Weights of a small GPT-style language model, trained from scratch on English Wikipedia.
Size: width 128, 3.87M parameters.
Architecture: rotary positions, untied embeddings.
Training: a variant of SOAP for these matrices, 146M tokens, 2233 steps.
Each number is 128 + 32 x the weight over its row's rms, rounded and kept within 0 to 255. Layers, rows and columns count from 0. Numbers have three digits each. The size before them is the row's rms in percent of the matrix's.

# up: layer 6 MLP up, 512x128, rms 0.189, rows 206-305, columns 0-63
# down: layer 6 MLP down (transposed), 512x128, rms 0.188, rows 206-305, columns 0-63
up206 110:150133117141087109133217153160120185113210121154135134119125072122154131120117133112157113153115116123106151145098083145099133172118118122124098054132057165136115061106146101096049134173155164
down206 099:180104065088126138134071122109142116129082161083116126120181143176107082125104153141142093143095159141127159205109143144105130102160103143104178198165120123155106095129139156202133145153084105
up207 108:117154120133143181047109052100136140166126106135110197156132122119219114118138106085159137137092170115055136149184075101158079115094064171130073092147128171115121112171150142133131057105213146
down207 103:166069081097112109139159142191133161119105245133136090093110137172053085135135159104193158129146135151142116120122093137074077120127153103156130112143096068172124148166142179168126138134133141
up208 106:132117117187116075112118133113178103109116155086110180157150081121100128101141169175091111125093187126097128197130135182153142081161165137179136099107141192136151165094153127165109110093172138
down208 106:077121103147116175221123151148107133116108068128134137120064129132119135126106166121138148201128087122109171139154078143070146217108077093036118127069169113165109060142148129132144163132154115
up209 101:126112114142104113170114045084131122157169105121076152121131167204152141112098150126175129129100138079080050106093083118115159092186148170135094166049153081114116152104217153169160143136161096
down209 094:075131166098146167112139129142108106098148078102171080089095147123100137122072092105137159112144186106086172116160105179092141114150122110157138095158062119115133126139089093155188125078121153
up210 091:140107123134148158059133082099118112159159221145114132085128154120110131151138077131211137045157132111090117102138189119130092110123138126126118137165131081178164137221119144144097173130146143
down210 093:121145106133070097172123194156123062129143102068190125152131137157144149138101125113056189171085143164170156166122133163075139116152118117107122097096094177096116067058171145083128084171164150
up211 105:097128121152078112071155167155141148176135120089083178137114131093107140167139147146148090106122197145125145143096091172127130162114133171155106149152135173090129115097120131145120085162215128
down211 107:127144191160122154084031147135095123124118158142150101134150155149133151100130083080105108143158105114174135080094194069148154101131090128181195087146138135152093185166144129177097125106075134
up212 110:094161171135118159059132100151106158130087173151099167101128115164218064132127153102146099074104132128125127171082105149141145121126181099108075067175151166087144079159154072119122101116158102
down212 104:126063161140173179130120138117205064121139179153109205136129147146122158122150102151129120154114156144162116148120141094100082145144153103113162130119053142180100085142088154164118121165157090
up213 091:167137119092107131116106149096143104141103113126072083060150126161154158182110116075150128069152144136124123140106158133126176070162177091181126189122185158121092154117157099116120113170160102
down213 087:125127113128131119158151193122152067125148159123081195183128168145112169121104109164120150140112160131138068080109171152120100121076087139129141124154109179114157163158150123159036115123127133
up214 092:130157118050193061151154133114148048100132147116156160138140137137118072129056126117127160061126111131139101114074089161131157174162124071144102126119086148175084186132164133209116129087116115
down214 100:129104133109114073088124140135149109151132172169080104143103164103071093102138133094097103147119108155158094142174157125074152117115126184130144155091117110177140099143086112144146074036075101
up215 100:140106123087120142090102132146159125168166117227161139167122096096209125153132130105088143158146140176127076134131130086094176154135103131169158138195142066211193164145142100090145097144102144
down215 108:108085149132193125161081090111151105076160070096142118185106134111159104144120121135149106096089116145155133134154151125151102146140111091169130167107119106074053111088123091187134186156085105
up216 113:200137153045117183140148100102080108154163081155114163066089127139174070085085154124180135100124166163106106146117104089112106098102150153145124087123163131087214111186152160153169106125160109
down216 110:115080113083130134114146130141156135099130151168162115199149152103088124176125152201170122146127122076155164063092167139114134137108128089097123134144055144105133143146127131132091091134109156
up217 102:096193171112084122137150100104152141138141099184123128144125085199143158147124075123099078125111147151114091150170094178113083116149152128062112113085081164127118148181183099116144094117138199
down217 095:154109030138130145120070103151141094134121165148092099152107107127130166099116165187134186156168160164132128138151156095096085127137099124137129168084153148161083127099052113091080153078157104
up218 101:112173142134117085124088167139150144120132131125142085145129174153093155172156143145091129156095128128177094167169091156122169094109195159133103155179133114118138087134105151119188105115118135
down218 107:097142080116131129136100168119143106161097092154162149145150086085145158135148155173139160150129145097154091058118130098154157118059132154069157100139155106123091093121113158112143123076122151
up219 093:155122096134140163137162110113089107146121189159158104199128165122176156058148134137074141122135145120139125113124127122131159174121049120146116105122167135135156103181061162209098104126174070
down219 099:158167128114117125141114127124169134082146143150112073109130122171087105074091104155155139180129108119174162131137115174101133109143215139156217118143156144089073166139149138091121129103103177
up220 103:120106116072151140075196151157102128113096190113131053089172144054108129123112126103167136137079175156142098095164123177145145154103152125166092140098185063156143119175152127097136102141159071
down220 090:110195081127110134122144073096112099155103116145210149155096151173101107114146113103102124105089174143088180148152137188125184113175110088123142087150160052149108130174109150175073110141059117
up221 101:145148108104132169067120112145115120077128074144163101183139159111129112131132121088135157100175159148088139128189110178106093159158115126123181095109129120057101167116145156147145089178146139
down221 108:147104101124112128150095191144114144184139142136109133151135109154157126162129113129205131196113074168091174155113132143147094105136098153157111164139129168177124108176141088133143117153090108
up222 096:157127090068123166083143126168152067150094161132088089126202118090159149117078166167204124101095136142120070161092104131140088208146161112071163082142140105163087145111115166085141135125170160
down222 109:096146118169043119154175103161053090117134116100213151114124106221135117132160119090120080076041169123156138121121090152117157073122122091133135153153130153111124098130140156144125157099199122
up223 105:111094127085100113097145129129226123189067159135152115078193149109142101104176084147096151209154122136096152103172176134161104131174038098113135127171119130138114123172141090141201118097101107
down223 109:078110170125189163143140116149159063121117145110102129121181177129084164189114110113148109131103101161107127133202133095127183141176128132105116131128107197116111148137100146150051123153043092
up224 099:138110098162162118162148074164118163105104137143119112128095120137177159192033119101171082158137118134156138142039177144141151119171079111179104087168110154183149099161087097107103091094153159
down224 091:154122113086146183161177118112164075136134163132163093080111131129083070114115152101150166096124137153085105096127100113124121169082124173106121167135119097085118111201117135083176158107073098
up225 099:085128088091131050099119110150113155193178081114198140142119140100136113159145127118071206119102084100072190152182120165092103126147109139140105169074147155172145076115104141137167110125113143
down225 105:041147135139108076160074141138153095120107070145168063083109212136148132112084157094105131093119152095153144138185135153115119130087114137159155155194176134108121161149097185117133154129049142
up226 089:117097048114130077158178085107124176110232113212106097149121155129129177131078167060128170155102182126056116165122089117116183163101136166142157153096147130123150128175170146147143195103148092
down226 095:078137123177078113117098161195175094176072088109065153079143126096075124159182095151143172157155062107114121144122166120167126082151139091145091128145097147087130119131090182125103092119110142
up227 105:057116162132155135087107136141067074117157108156168100107170116111149099108135112187136144145171082139112138157111088149090144144132066077129135102155077108149154128158165163145101097096128116
down227 099:126192133134150087080139168128157133115076139119129184093074181139117123138150152066228117202154099099135202141152074116129165118163108109177085142085119083153123144082083154129199143091109117
up228 093:066135168085111149104137116150132114169116126155085093237143131153116133150154156118177121126111124181109138111113114129149107187135103147113092081164096145144162202153074154127096211143118133
down228 095:089067115158152102164145178086121107086152105108171168117153104113166132148108087117084156122130118091137169159129172177144196106135112107127118144079155103127104137163162114121109090099119137
up229 101:161137084132136089147081129128124160174105163057127105119137192103123131086142116172111119123115112137116109108152174142141116138140070144149113140069091121147141100064109207154146119214136119
down229 108:092109190137127081193110190103106111110117122153129132130062176129134060147110126148159109146168135071164130140100170103091063155163092116074051085161159120149106055106135134135154128116049164
up230 103:193142150114155064164109121101159107095152161125125153145166148137152059118128154195135148109103129161123089142151153103089126140134057148117109149161148148116138082154157139155117121167147127
down230 102:090177178063149105073151178108137199149090128139204142114140109105150150068068151106194115137148131155095100136142128099106128121121134134147079146129142129056130077099104110119140118177125069
up231 112:116121092170112135112126134192182125090070093101158125091088117148142159161162113119119102146129104166149158087110054139148120178094082150125179111094113137163150143184172150100135099108125141
down231 108:101098138182137116153165139100089127108143163132095115096100128124117128148138190116173128105104161101104127150072156162186172167086190104112123140200126104175092079149164133090170172090181102
up232 110:114114111107108138157169123080157223074164114110155146128112130144147154187175121101132142128101165160099175129088101174107148110111120135197121093176112123115056105143122139118122165155121120
down232 110:182133152158133191128087164137073073111143148135095100165144103150150159155090106126061099135146075178148056141163165140140102139043091158083236121185131144130138161144126127153129148100129131
up233 093:096121151134132121137080133124112067173144068104132157128160151098101098104125104128013096054208091183077117187115157146054114145126117152093087117170143160164117108066105134159151106105137140
down233 088:115075107124135117123186133123091149087115062119119085165117111101159099129160131091129096101139152142080121046122131179128125102128127145089083113158133176182136166199160126170193167127121075
up234 109:149085086109125184195229166142148163168159131075187111145110068199216161091110120102168126139099168117116143167087157186142149150143099115135089126117121147108112145145169100153131126109151184
down234 109:120142147165117116150111100117095156122107141166080144132180157073109059176130145156177121174145145194084129067151144130145061085118175192098134191176129132106100115158103170135154120111079084
up235 093:068093124059139083162107094139120106131122128174101140148193138105150134173127152095150136167113158160160101144123143136130140090124148127065201106121128125105152143147138183205074137139218093
down235 100:159145069153130138129161095106181172128126136081172131101124092082134169140119097129146159085172127144129223101136106140074134158155099170123056139114138112142071107096141114134153149061073135
up236 096:191125128145133124017087142136162128157161163192137157157132134127119170108102183135130184146098150205138123077070166191176114111131152125085108125126102118193139170099127151131099086149125124
down236 110:194068106116151134123077149137133171166120060174096143164110211149119119147171108120149117110093111079065130161125083151132131146160168142152179114095109202136104198120078072095106098075104074
up237 098:134124189113155091109142201095142108143154182157119201052124193126063177120157124117128139142134112118149158121141158163114126166165129150099140146153092133108148142178142201061123077158114085
down237 094:173121116086145145115158093110038165132159091101153103158122133110158121091170171127134096101107155083145065185123140088135108131087133121166148078136114068183145097113132101172145167155109137
up238 083:173108172129114170071161099108143178146091079177099181144174108137189144120094157146111131090147168110152109097104124144095135102191151157106094086095128177170112176134132158128047110141182072
down238 091:115155062106119123157108183142125081115160175054159075153135144099113085060107105115132097159110145123098162117119128130156119132053125088171128128143136066140138076155162086081160129126064168
up239 101:126072134106165129132087138109144071066186106102121128122117061109103172120181099143182142166162147161154143127126168178073143143014091148165155152152074126088127138197122106133121119165162126
down239 103:158168103132105129105112125110149175156069089143077151148088209125153099133104149176150118121147060136076138126134156141093109155176108153154115124144121129167125110167141115139105198173147172
up240 095:145116077106118085141203181136126059117174172121093116135080165144182116123108181123118149110117152167089141097124134087090134083104140152142089143109109152118153130108109156098120125119119124
down240 109:140057135129133085159097111125108148147059083156082164119183110159148126124137087166130139124139176098120059133136163109140122154129139141150171125130145129124120181161087151128088118176175138
up241 096:081130101082123164109100054106098189115139121167065123126145134132093141151182171138159082103116114168096118130104142126075146155155069162137149043119150128147090097118091164064097136168075146
down241 106:133120133175194116166112132175110141120114125098197117088103106103139198110129128185069154136140136153116128107102135200122149102050180159136087148224092140134163129083119105183237112131130115
up242 107:181096123094085109162130195162108119187136068139096125136102096089194152106104105203119189151103153154129150138095126149118146148179187127144104115099142168141121146122103174112163166116126147
down242 105:139133108145137155134051103112189137126211162145048122083063161164131120129134104075208105127086151052094191116150125125099110128124129097137103170128119102171132169082111111151144087161117112
up243 094:091113083138077144164120103115090063145100137121103135113118162187205146151134116183128191158126132112091189156058121184096122118184163126116085130127081086159161145145137209143096101099129113
down243 080:204131073109147170205158150150156155131123100088131159110109095151083119116141117097128059067073130108180103150173120093102138143122059121132182136105090161148132080163142132095155093110132168
up244 101:071122100119156136066105126110201103140152128166098162102104160092134177106127136091148097101122100200136146129147122128082116150088125126164190118112131107129123150093113155147125127134120058
down244 106:100116140179147099116155129098152107108071127167201114169133162110086087110138145153152157173098137119108168097156128176142133183135110073090095049115138162104157093110158086118168121130031146
up245 094:095163146098096132123095076121142136128200088128101127085170187111142090129157127122114147158132151085126189104135143065127078108144158082152216149094153113063149108153065169153080158119130156
down245 109:187118122137145189130124093132114119133099114124107115128099132158096176160089146097115093111110104080113164080099114174164136145078188157135125133171087068138142143133078070161103130169111102
up246 096:133140105128116131135117189140149170128181122147182129156175174104162132151114089167156109096169160108113144136097030096101151089079144084099108113103128135108128124117140167107087126131141165
down246 097:146109155107175146097154112139083111132114145171086190192150096141064119160110126176089076120123130170176138164141076197136129124175074150146100160118083082169120099160098118197123119094133073
up247 107:169121127167169131138163089208130129132132107147087153173168111082107128172165168188192119146157192126071126160104099127168098132171107160146120150108145137156109169133133149116159119143139117
down247 084:137154149167162096133150162111157040125131139177086132116148098128213113149136114180115122124168135134165145146124150148122111135140103079153125093149104188090168106140149179111091087157148117
up248 113:084106105095125097130099163102116166118150112164147131139128172154163128103136148108128185119171165103101119083096192152216143122167156090114105111124164156107153096148172154160114165111097160
down248 095:137114097119136100063136084176105118131142160149107135159165106082169148161178119195109123121099173134139110127091104138102085115113140178120152146169112158112129151141093175121144072091154133
up249 098:163115145166109132082180169146099143156108103104076117107123179119112120083093128112174109146136124134144159136086142165150137118101108102143112118178101185228125094138198119111149089119143083
down249 099:114135161043168127114135135120143103111167111153150123114133074130125112137137153168122119139112061088099151129161119189144062048125122092146061124117085114110096149129165071141200167135082131
up250 097:117132130121157110124162143100123070092093142139156102136142139087140116159094083199128158182158113143082128108194045102122159165224095133151125126129206137168155186134131180169121140140085107
down250 107:129142092155056118186172183152246103184080100108148129108101154128127050164099174091096142126133142099195119105119146135136131095111124120131091164105071132058138068117119120126111113153100119
up251 094:124144130094147131129107121123137114176193161187164165124094179140128121098175163174129165117120120150111132098161149131099075187109120218099103076183136173138127131120099178104138157119101136
down251 101:114119073134169125127136114147152159133125081128090114132119110113140183153099158073138109109144185094163057124077150095154118137143076162130087129143101109091132172109134083093122111159114086
up252 089:164147123152171111145149103101146106161112155092076119159117101122155151118113134065128145121135078147096116117120144101151123074078132133128102112140124086171128160154066118119155116138154127
down252 093:182123149095118168105098137159184137073116079095112136095089165128148076150175122164062137150150122160175088079117182151128108106135092138138187124100105180134146159073132144121097121137102107
up253 098:187173134062128138161184134109122137101143073141096183129141072128151058166132199142160166126134110096093148194124118131107107106171138116130159141129137095151155148148138126143125143150152066
down253 112:090045168150131086115144178125093123102061122114115094134146138133109180038110097146131115167124149136164116135128185088139173134099137180129141095159143203137060161081142144067170110103112150
up254 107:116185143144105118100145171109175108101160115117183170153120123119143159120187046095136079135125105102120146149130168136147101115126084111121142110097096095149218190144135103144144058072080142
down254 107:101132118139091172147125121129113076176111164109121158125097094194133139131069102083142159110154159182160146116030167084143202074199126130118082158119110136145123132116143138150117136101082122
up255 103:159149064083152133174137131156117063144167147125114038115125118115145156125124180170125156108138202095161099104112128155161031137118136116136162116195129128136136067147147101140094160157151062
down255 103:104150119133160145089130159146118137133150000170093115121120095113126129126145110109146094109147101143138113159084118054124125124161125154152090146065118132112151111120142156105067116112094174
up256 097:174161143145092141179154141138119144117166084101129195170119051124160176089091097097182099092114178182056164174139129138105095175149134129114163107172103103089110134128106151106151114177143140
down256 107:107100127175114113115133108145100108072157123111146101099133178158107074117153105055092165110105109160154125094133090141117119092157117138151087150157170123161150147130117131150078157115119088
up257 095:142125127145128159098164105191086067135141152070198128049111172120161141158088080066191107084124152130123118114151164127119165131137132132156155127096195131098111159155103105107105101150174096
down257 095:130086139127172122143139124150159142140146112118082144123173085143111167166133129182052147164132097070143130017098130116146101123071145101154072140135128174170088140128086130105101167101107146
up258 126:150150142108182155101158138115102106083152084089114082088090153087179097167123157027116134142052176179121157116138076161148160121110127097114171067153141125163128110089125153125081125105150104
down258 102:164161118107094164085088151057115180129115098151140099099145112121124174100139115106124140138152074198114150139094105137124164130097134119178177117065167146161092067107169070135131110150090103
up259 099:137092113096153112104196117094121091163113194194172089100090205151130138125104129138087114120094139124108155083132161177112174113160165087066062067140142181165119124112064109101139102127087113
down259 091:078203118104072087105119134099123139112124097105122109149115067101163114132121127133188141139140128126114133119120102122111071108168109062136096117094144098201085075143162098162084166132130092
up260 101:152077112144093149044087131108103143108101195198149128094124131101126191098132130104112122181093150173151084169103173153150091121127084084092135034119106107166119141173148151113089145132129150
down260 086:057140141169155115087129146123070123150132167155114093120098117176093115126125112152104163137165140074129144095191130117116148105079143154138177174102143181090135109064096100094096119105100121
up261 099:155108132124154134114144139118119124128135122141058114095134139206158151073113089124122077085089057141200080123143177114085102100214051113157093117113125131116143156130070117139172102089094135
down261 092:149134154130083127114153143149131088096125090160090130066155156109128095106150127161080138148114154123138193090177112181113155127136185140181129142153114162124164161100141205129129160165171118
up262 095:145128153109141105143095088150129171149129134111106077121108132104137132115105135076115130113142144115184153129127184099101140103144139110058102110172144135116041088164215137149090157110168089
down262 087:159110084124135127114113215146184110090094114095150134090086102111112084098121146084161110148102128156112128117107092150107130071140115173109123145152092141136097124095100130146132123107192141
up263 094:204162114105126113152164111138186157100172127088118164124137088162163147161113161120147175110144136119146186123119115095138110118159092158076174177109107142091153162103125138182138140097139161
down263 103:117069164152161178086120107107106140121120167147120108102129117129137148091150094100124160162141127144157152096141144189173131125050116149155092126091085154085127153127154111126087065111135144
up264 092:169110097116101108109142161091151104119100135113100123070142205110127150149128128117112112099107147173128071124176146115136089116128169121097091122088162135148098125156138162116114106129187099
down264 089:133133142138129129130171167127096138112156105158157107133132094142141141126131150159178109111127106117138113094121146136136153090066094156079106146108145168065112078134062105141118114110035162
up265 103:169116132134159140124107134200153103209159106100130157152096145100168154126153092153148148119158161173105147121127125184151151091122080158090141125068162115075110120122105126122128109160115097
down265 097:116146126167116101077121132111080212088110154106134098121144115146077122108121147122118160146094133151126085159160115064147090134137180155127144138171109077189117078114177120137155099116120138
up266 106:120134152107138124119157167126158120112152175150106150146126111089133163209121133108147127141125149135142207166159163091059155181150120160120144058113105126191155167099141158074140135131098126
down266 099:106191159182113134193074093103140166167120163119129109077119135079069152127137188118128177043140051183158130091094097100155086085099143134123131190132129134074138117128117061138174062184151189
up267 083:115125131106146109172154169211126131121158100137132128107163125130113135092124179122138059155108145061065104177113161105166063118121177136116141124151116154094150131148166120158111121116111110
down267 099:095125136147147138086109157134169111100125093177124142156162155125103208165139096153060137130125088147130145097172140160113139080162108149106131105082090156121149132104139080088098087126182153
up268 104:149120118142101147112052149127188050169142112120111165080122175145106153124128125082141164162041134077043103122127123178179097120137123134152112139142157178167089157137150132166125129125118135
down268 105:140150049137144167127103105111078154116091168123141132153148126195120095129144138110135065120178179099177159135122116111115126159149092149170196107138113159118089089151130152150163086141163134
up269 102:179125157110125199132093060157100114175118084054190116105113121167172119131159129167170152134144142169120151152149198174126120114154144162105121118185077144097115139136148157130148120157145136
down269 094:137105100204183094107102117119131120162162129106075106104199161145138081186132208150115056150142155153106104177134124087095117152146123150135111184106170104164096110045112127121155155129154068
up270 098:113181078175152120098070103109174104146149162175097149102100054102147124116151075109090157123143105131145112114109058103068128075143170143117130101161091073135109148087160116119116098146111102
down270 110:097116190121082111132145113094098168147083092130126128141196105136153153136112159117144131072120114159156142149153098166231137169122093121121091153083124126139161127159106143151101150091134120
up271 095:112116143143127186118121137128139133113171093165142122116121161159123148137066113102110124148085143134144096127126124182086165149079166130163111085149109129133140162127205069128159151099141171
down271 105:202169072094137073151104113141141132137098135101110133188187098076171118099130122125080099130092140124189193082106157110170142162143066105134191128118135115138104118126107168157106124140107133
up272 120:143161139142138156143134128184117085132114147105116118116119084102141168106139139117192139135126189139110075116079149085160095119128108133139157165100028045159126159147156121158110096104110137
down272 117:127125137118136132096129093133183110109160109113144122109135133113157060115108114105091175062133121138148180130121142182129128102081170128064080131198163150125127109136126107139091155113158112
up273 099:122139119091107097111172172074114113100130102141130116082106046150125125103056208154120113129103156115127065134144115163136066113079172089134104138089190131167157100142159131148075142143188082
down273 098:168106107117146148159098121130206124186149129124066158126113103088141156138092109160120181085135105141154160159061131118155161097137107117135134160143122090120129140061093114087118101201115086
up274 094:114147084148131102134120184087148170187150081121123105109115139140162095158157114084130108125209136130125102116117153156104147127142124166077183151117161110107112131129180224114084133174119087
down274 092:159122070080124106165151089097156100097154181149117104194166183165100127147114140124103137149119165122098123156109101144096185162118112163145132171083127141111123113106167105159198134069151138
up275 103:138132115110184069118103087091169119168168144130107111092165136132165119180129127125105135138152145152129127101083135097126139110119132083083122140190206163133153111123152186100105110109138158
down275 102:154132199154119145085120108114187121119126130170136109120088084179142176139096127146124078160124099088163129122123133125114129092099145124065135112088149174083203086196139097041153085134177069
up276 109:097144143068138189144150143173104131145132095142099113151092129097110130108122113134190059140155176199097089155141113169164115126148133119112152162090068099098134131116185097183120131141115138
down276 106:148135135068105137119107055134115149173084104143146183148144138169137027173093151150105174122110088125104124154189090121106152132072093108091099057164132140140124108124097132104151182153161076
up277 093:193139140036136142087185118145168079142064169174159121104139139176086128137102067093084179126125147141127124170108131091111133129113163106089121123123061142146138083118080116189177117229088091
down277 094:169092104191121118160129117130141124135129160095050125092145146153105125152140156155153155159093086149159117131094183146167116145150130098106092160188157151195134199149172088066118211143107158
up278 095:131118146106197097149122175176093152145120147128100158166152100114163146081117125155172109142114081091089191142131106201083152205066104187169207173120094131101090124144069189121131152105141094
down278 088:105079155124139073106141094147108147094121152100083135167146095186132127169147098142143110104122148192152085144101156066079134129175174191165104109117117160079178128157127139134138108149157137
up279 091:091147134133092116121129060095095109099034148106098149167164138077091115107095113121140130093103188086125206105133128108191091071090079111157135151076176113118084146127143155104162172142172077
down279 087:185115150112158142142159150121171101124193081177182113116167132176071131134104159154141127091120104111165129120135166176124159178148201195096089155150150178155137159100134100149132120122119134
up280 099:127170132085089060110201098162080087077092099091088090115156154179163131122132116163199087091114188127094162076139098123145116095141084113143134108096086116126117091107142153161138107184103088
down280 095:121099092135138170144141078109171146172117192180137162132111102137134078130119119187087109208107031092127107143150171192161147130154139146122119154155140130077136102142120144079120120135148155
up281 114:137116128103109164167101150095149145141201154117140127166101129099106202155144120116153150118059143170096098076149109122144099182143167125089196149194154142133044119082105146184112161165146113
down281 115:110104055062151124082155140154109113112110118167133160109136193149089144091133133111130138136120161086185137123105141082078097106058128140151116132086093114050159127156106144090192105148108063
up282 099:131117162151171101139155173066119164154113172139146099139138091165179113113126142100135088064105126155084192125179111132101113106144153140122094130175084161119149186106159159055149115143163152
down282 099:169162131132098121078165087176121055154124133138157115079052202086157110124149129127100153148151166108121097135092110173136146129145128153150120095151083055189136110102096100194092101173172118
up283 104:142114117103150096118151181117190175099165134073150105101087142115179114111113141040121136095137126122145196135151136168124112163066141140130140124140111093162121128100096098190105148113142151
down283 097:118154133150110185122156132140128071131143112174088108112176175099127096149165120075145074141130104160098061172151133098105124105109103106130141111159200129150114183170141205072151165163134078
up284 101:116141172112099155156136132168130124159177150180151105139155114126114166082091076111080165106051116133177062171099075202146174097149120162159088124148100140079118109104095184142126103169128159
down284 099:104080129152115105054092152132137141145142204161139138083051148149133097172175138139220090153100103075121131152156101094137123134119130138108098142153168102070135111089092136088102127148169158
up285 094:121122066062133101146130066134107145099135102137100150186140145148116111180105116132147146112111129136136167128077129105126113131084127151174141172149104103076122130149193115144164108054146101
down285 094:147183077096120103129094140148137218085175106161138140155103165097137115082104101095162159123129164156108068176177061148130109140185123109090142088107130146121093139070092104100090140173089152
up286 089:190140097101133132084174133119162161120150141150093074092104175036115150204133164106178159069136119123139126093089106134180125047161158092105176150143123140111146104125161168070105159138170115
down286 086:060121110107156128171066136109127108111069112107104131171166121176085097114112116114098123155157110143124099127207155122153184161130069107075104172096101111115095149117177119133100109131082217
up287 113:173113125112050197138167139139158111097181149125164064134146086139071151138115173145078127112140113101107098095091103118052130089097126096188130181152112160105146121093136156170145125150102102
down287 106:108125165122114119122174144136177094119177131103155151120161119147147078148115152139145199118146082135118170102132201154163102105148183150124120180134117083107156099147217071125149129121144127
up288 107:118094081101106125134140150129134181164156151215172121117084090163094176134104109203108102114134145142063053069152155154109158139173087176095099130100105111116124082129193114155117104117074153
down288 106:115163150135158078109126155090145170133073063177108167061127165158129094126096129148120134089123160179104139137165139132096130102078172162101191091163051093157096143112107122121081129065169110
up289 086:131083114150169140134122098127151138126113111148094082109123079097141158130109111187114141139169123133138159161135185143107086125077096198129162116114146141193186180131174126109164153145084072
down289 090:185185130079080080124164153142110115091133106146155144127066203129107087119118125103107129140150139144098130056117068160085100144147144141140149138162141091156103107064086131093116095155144150
up290 114:153077180127073119119076099064127074097131100190126135037131189162106123108059078200145091088125132136126066082141135189127092140117101139121162156047139127122142177143144145115123135125128087
down290 102:163070131141088177108154136170122156124145153104124134134137144137156150135123169081139123155106110103115118135115102105102135137113118129118112148133153131139074171145075122087137149138208110
up291 099:110125158165109158110175095126156148127187106143127165119152187142095161153109130063024103130187133159103195112126127116103156138144103059107120210135146106074116172128108142167103099146097172
down291 123:112133114162103134204139106150144140210201163142138105123149167118202128140119144143142121110142143085141079154088170151102091118213146160125153197180123131125142120145094114118106110114151154
up292 090:147146128167153134131118119130140120137175117109136177108092129121117161151129069100185174071093183117132200178175107130144143154149132107090153098144107094126148117094129108156120124115118037
down292 091:145123127124085096109144096074175248151157162131127148140135137087149124096146145146079079118136091142184099112108135109149096131071139117126165096131132078112129108137164130096164083077088128
up293 090:108154132064179078172134115108142183155081194140165137089140168102151081137124128129034124137083109119163168072205090152169135155159090154103106123117143128193067097133090151171126116157167082
down293 097:145115099133135144156104143121151149100132090130079173077180057148105153176147115076116111158195133160131092143113170160132112195155072196162135137109174098112093118087164098156072110098091117
up294 104:175081188118109108095174105177141122096158160150172169158111125123186124145110098142154163086153184139163198111113135099068178188156109051073155178163138172077082094115130163120127169142181129
down294 098:084205113097149133150066117078119121123222139088102088098150140136117100068120131176132122127146120102135101102202121124150130111134121168148166101158119172190109137148162187142198148164177101
up295 090:130100093100120089109189137171146117112128090160153093177132096159181167113148107170112140182132132092143117085160146162127119157197091105116146151153087116058123114113154120115116171181132121
down295 104:114074135153143156102096104146130157126129175058118119130126132139102107108131107064108173070152152122102160108066116124051130133122175085124178092062107122127105095116123106140092102035149118
up296 099:105126165145150132114115188115152075185121144132108103111068151161064164132059130173150139144149143127103138088119199137098072071119102141131142118089066096157116148171170113122093129104182125
down296 093:166142136138110127097165117129074184129133080102132080167150096125175124118152107042082141106114111087168136154121136077165132082159109102092161086139146174152169117134160152156118142139143129
up297 094:093111132080157153128146142167182122139164129131178118148163112134165109199146120117106151081113108130148121117079083220124057138131151135159142124105052208181128142122087131128133122143131091
down297 100:132128098117104146153110111151131175135136128166103152125138135061068135138085097112103072140117134079125106138057162075123181134089098123170148164148167054056142129122125139094085111113150133
up298 095:194131117082084132146090092131113179132194139181148126127131109114116131119110105092109125117158171156101100100154186094104094146127138140187116107129129060156189174115143116092185137148075128
down298 101:140144139150121111125138110131108081136137059113092178169099129138143154145158142150125081090113136114134113082136140109149122098119125207170106172137114076151139162144165112156052157167221132
up299 110:123130161128165124114141182068174075141192136078083168125097121197124188165167094133126138134132150103117133166134121124169113148121132158197059122145147160163139164105081118066152152165138170
down299 110:130164111153179095176055096100136164169111102081123087142172112133171106017109154146119152081159090157101101113084135151104151160146178147097134120160136119077135130119169103139129080168151085
up300 093:155108119174153107179191101145129167158096137133082102174098096099111112149135093167146079121127078152140089081141127183117158167098163140164158137142167121152103138182161110153094159193169124
down300 107:114071030158142113139117172120138162161117075124105095130131110162182139074187149129187130147120146126117106093159099134128135122104173123084102133120171129083160123135132075098153153200189069
up301 092:159153053126153085089120137195170098173150147173089126139162164119144138129095114147033111106150154164144122141135177190140125088154093159095123129112085106163100151124183180105101078123123103
down301 104:117164195122117122127131110091162200125149168110127180132152127154094114124129146084104108080144103129093104134126086080120193133110126052144144114140119075080127085140162115168143093139054142
up302 103:157103134144107141092088130126109089154119174184163118114084167117040124086098129125135079130133097161097123100136108145128159122148139148076182089138186075127162146143141090160200157115101090
down302 098:118088168120123114165153171136145108102183097130082114118199117122186106117136078137144127141163066073098112146134137140127157142150104109134150133137162118089152131138099114154082060092234157
up303 096:157110116157086151067104105179132102157115128169153158112093199202166144124087137155104110087143134120047132136112086159091133124109091102122115132168082163167167138139125115104121126103104157
down303 093:107114136053121158172134148136103101127139097134158151100137063109113135172143134053152132200156125070129156151082152060107096135170151164178132154069159118114124086086179158130126095137138153
up304 092:176169129138168081077162121079132175148109091131099114104144189146064121227104187144131070105125095172123208174102114157119096161113148100147138108132119135127161138134146175188175102124121135
down304 089:167074068180120131163089121122126116124146077087138144167057143095143177139157111128148100130113177124109113101150122157150120111162112166105093186162078149089125183125188144110177115137138147
up305 111:116157121126144140115170083177151098093106183147189087148120127132057160079132148059077130107148109113063163111168205209101129116125148121103121135107120159103111126166173077089106112104109124
down305 101:132091125098147161110161120099127063097164140106141086087113088108159068090072104118123133160128113166141068132093071114070151152121173116121097137134219120183102106105111110123143143145110131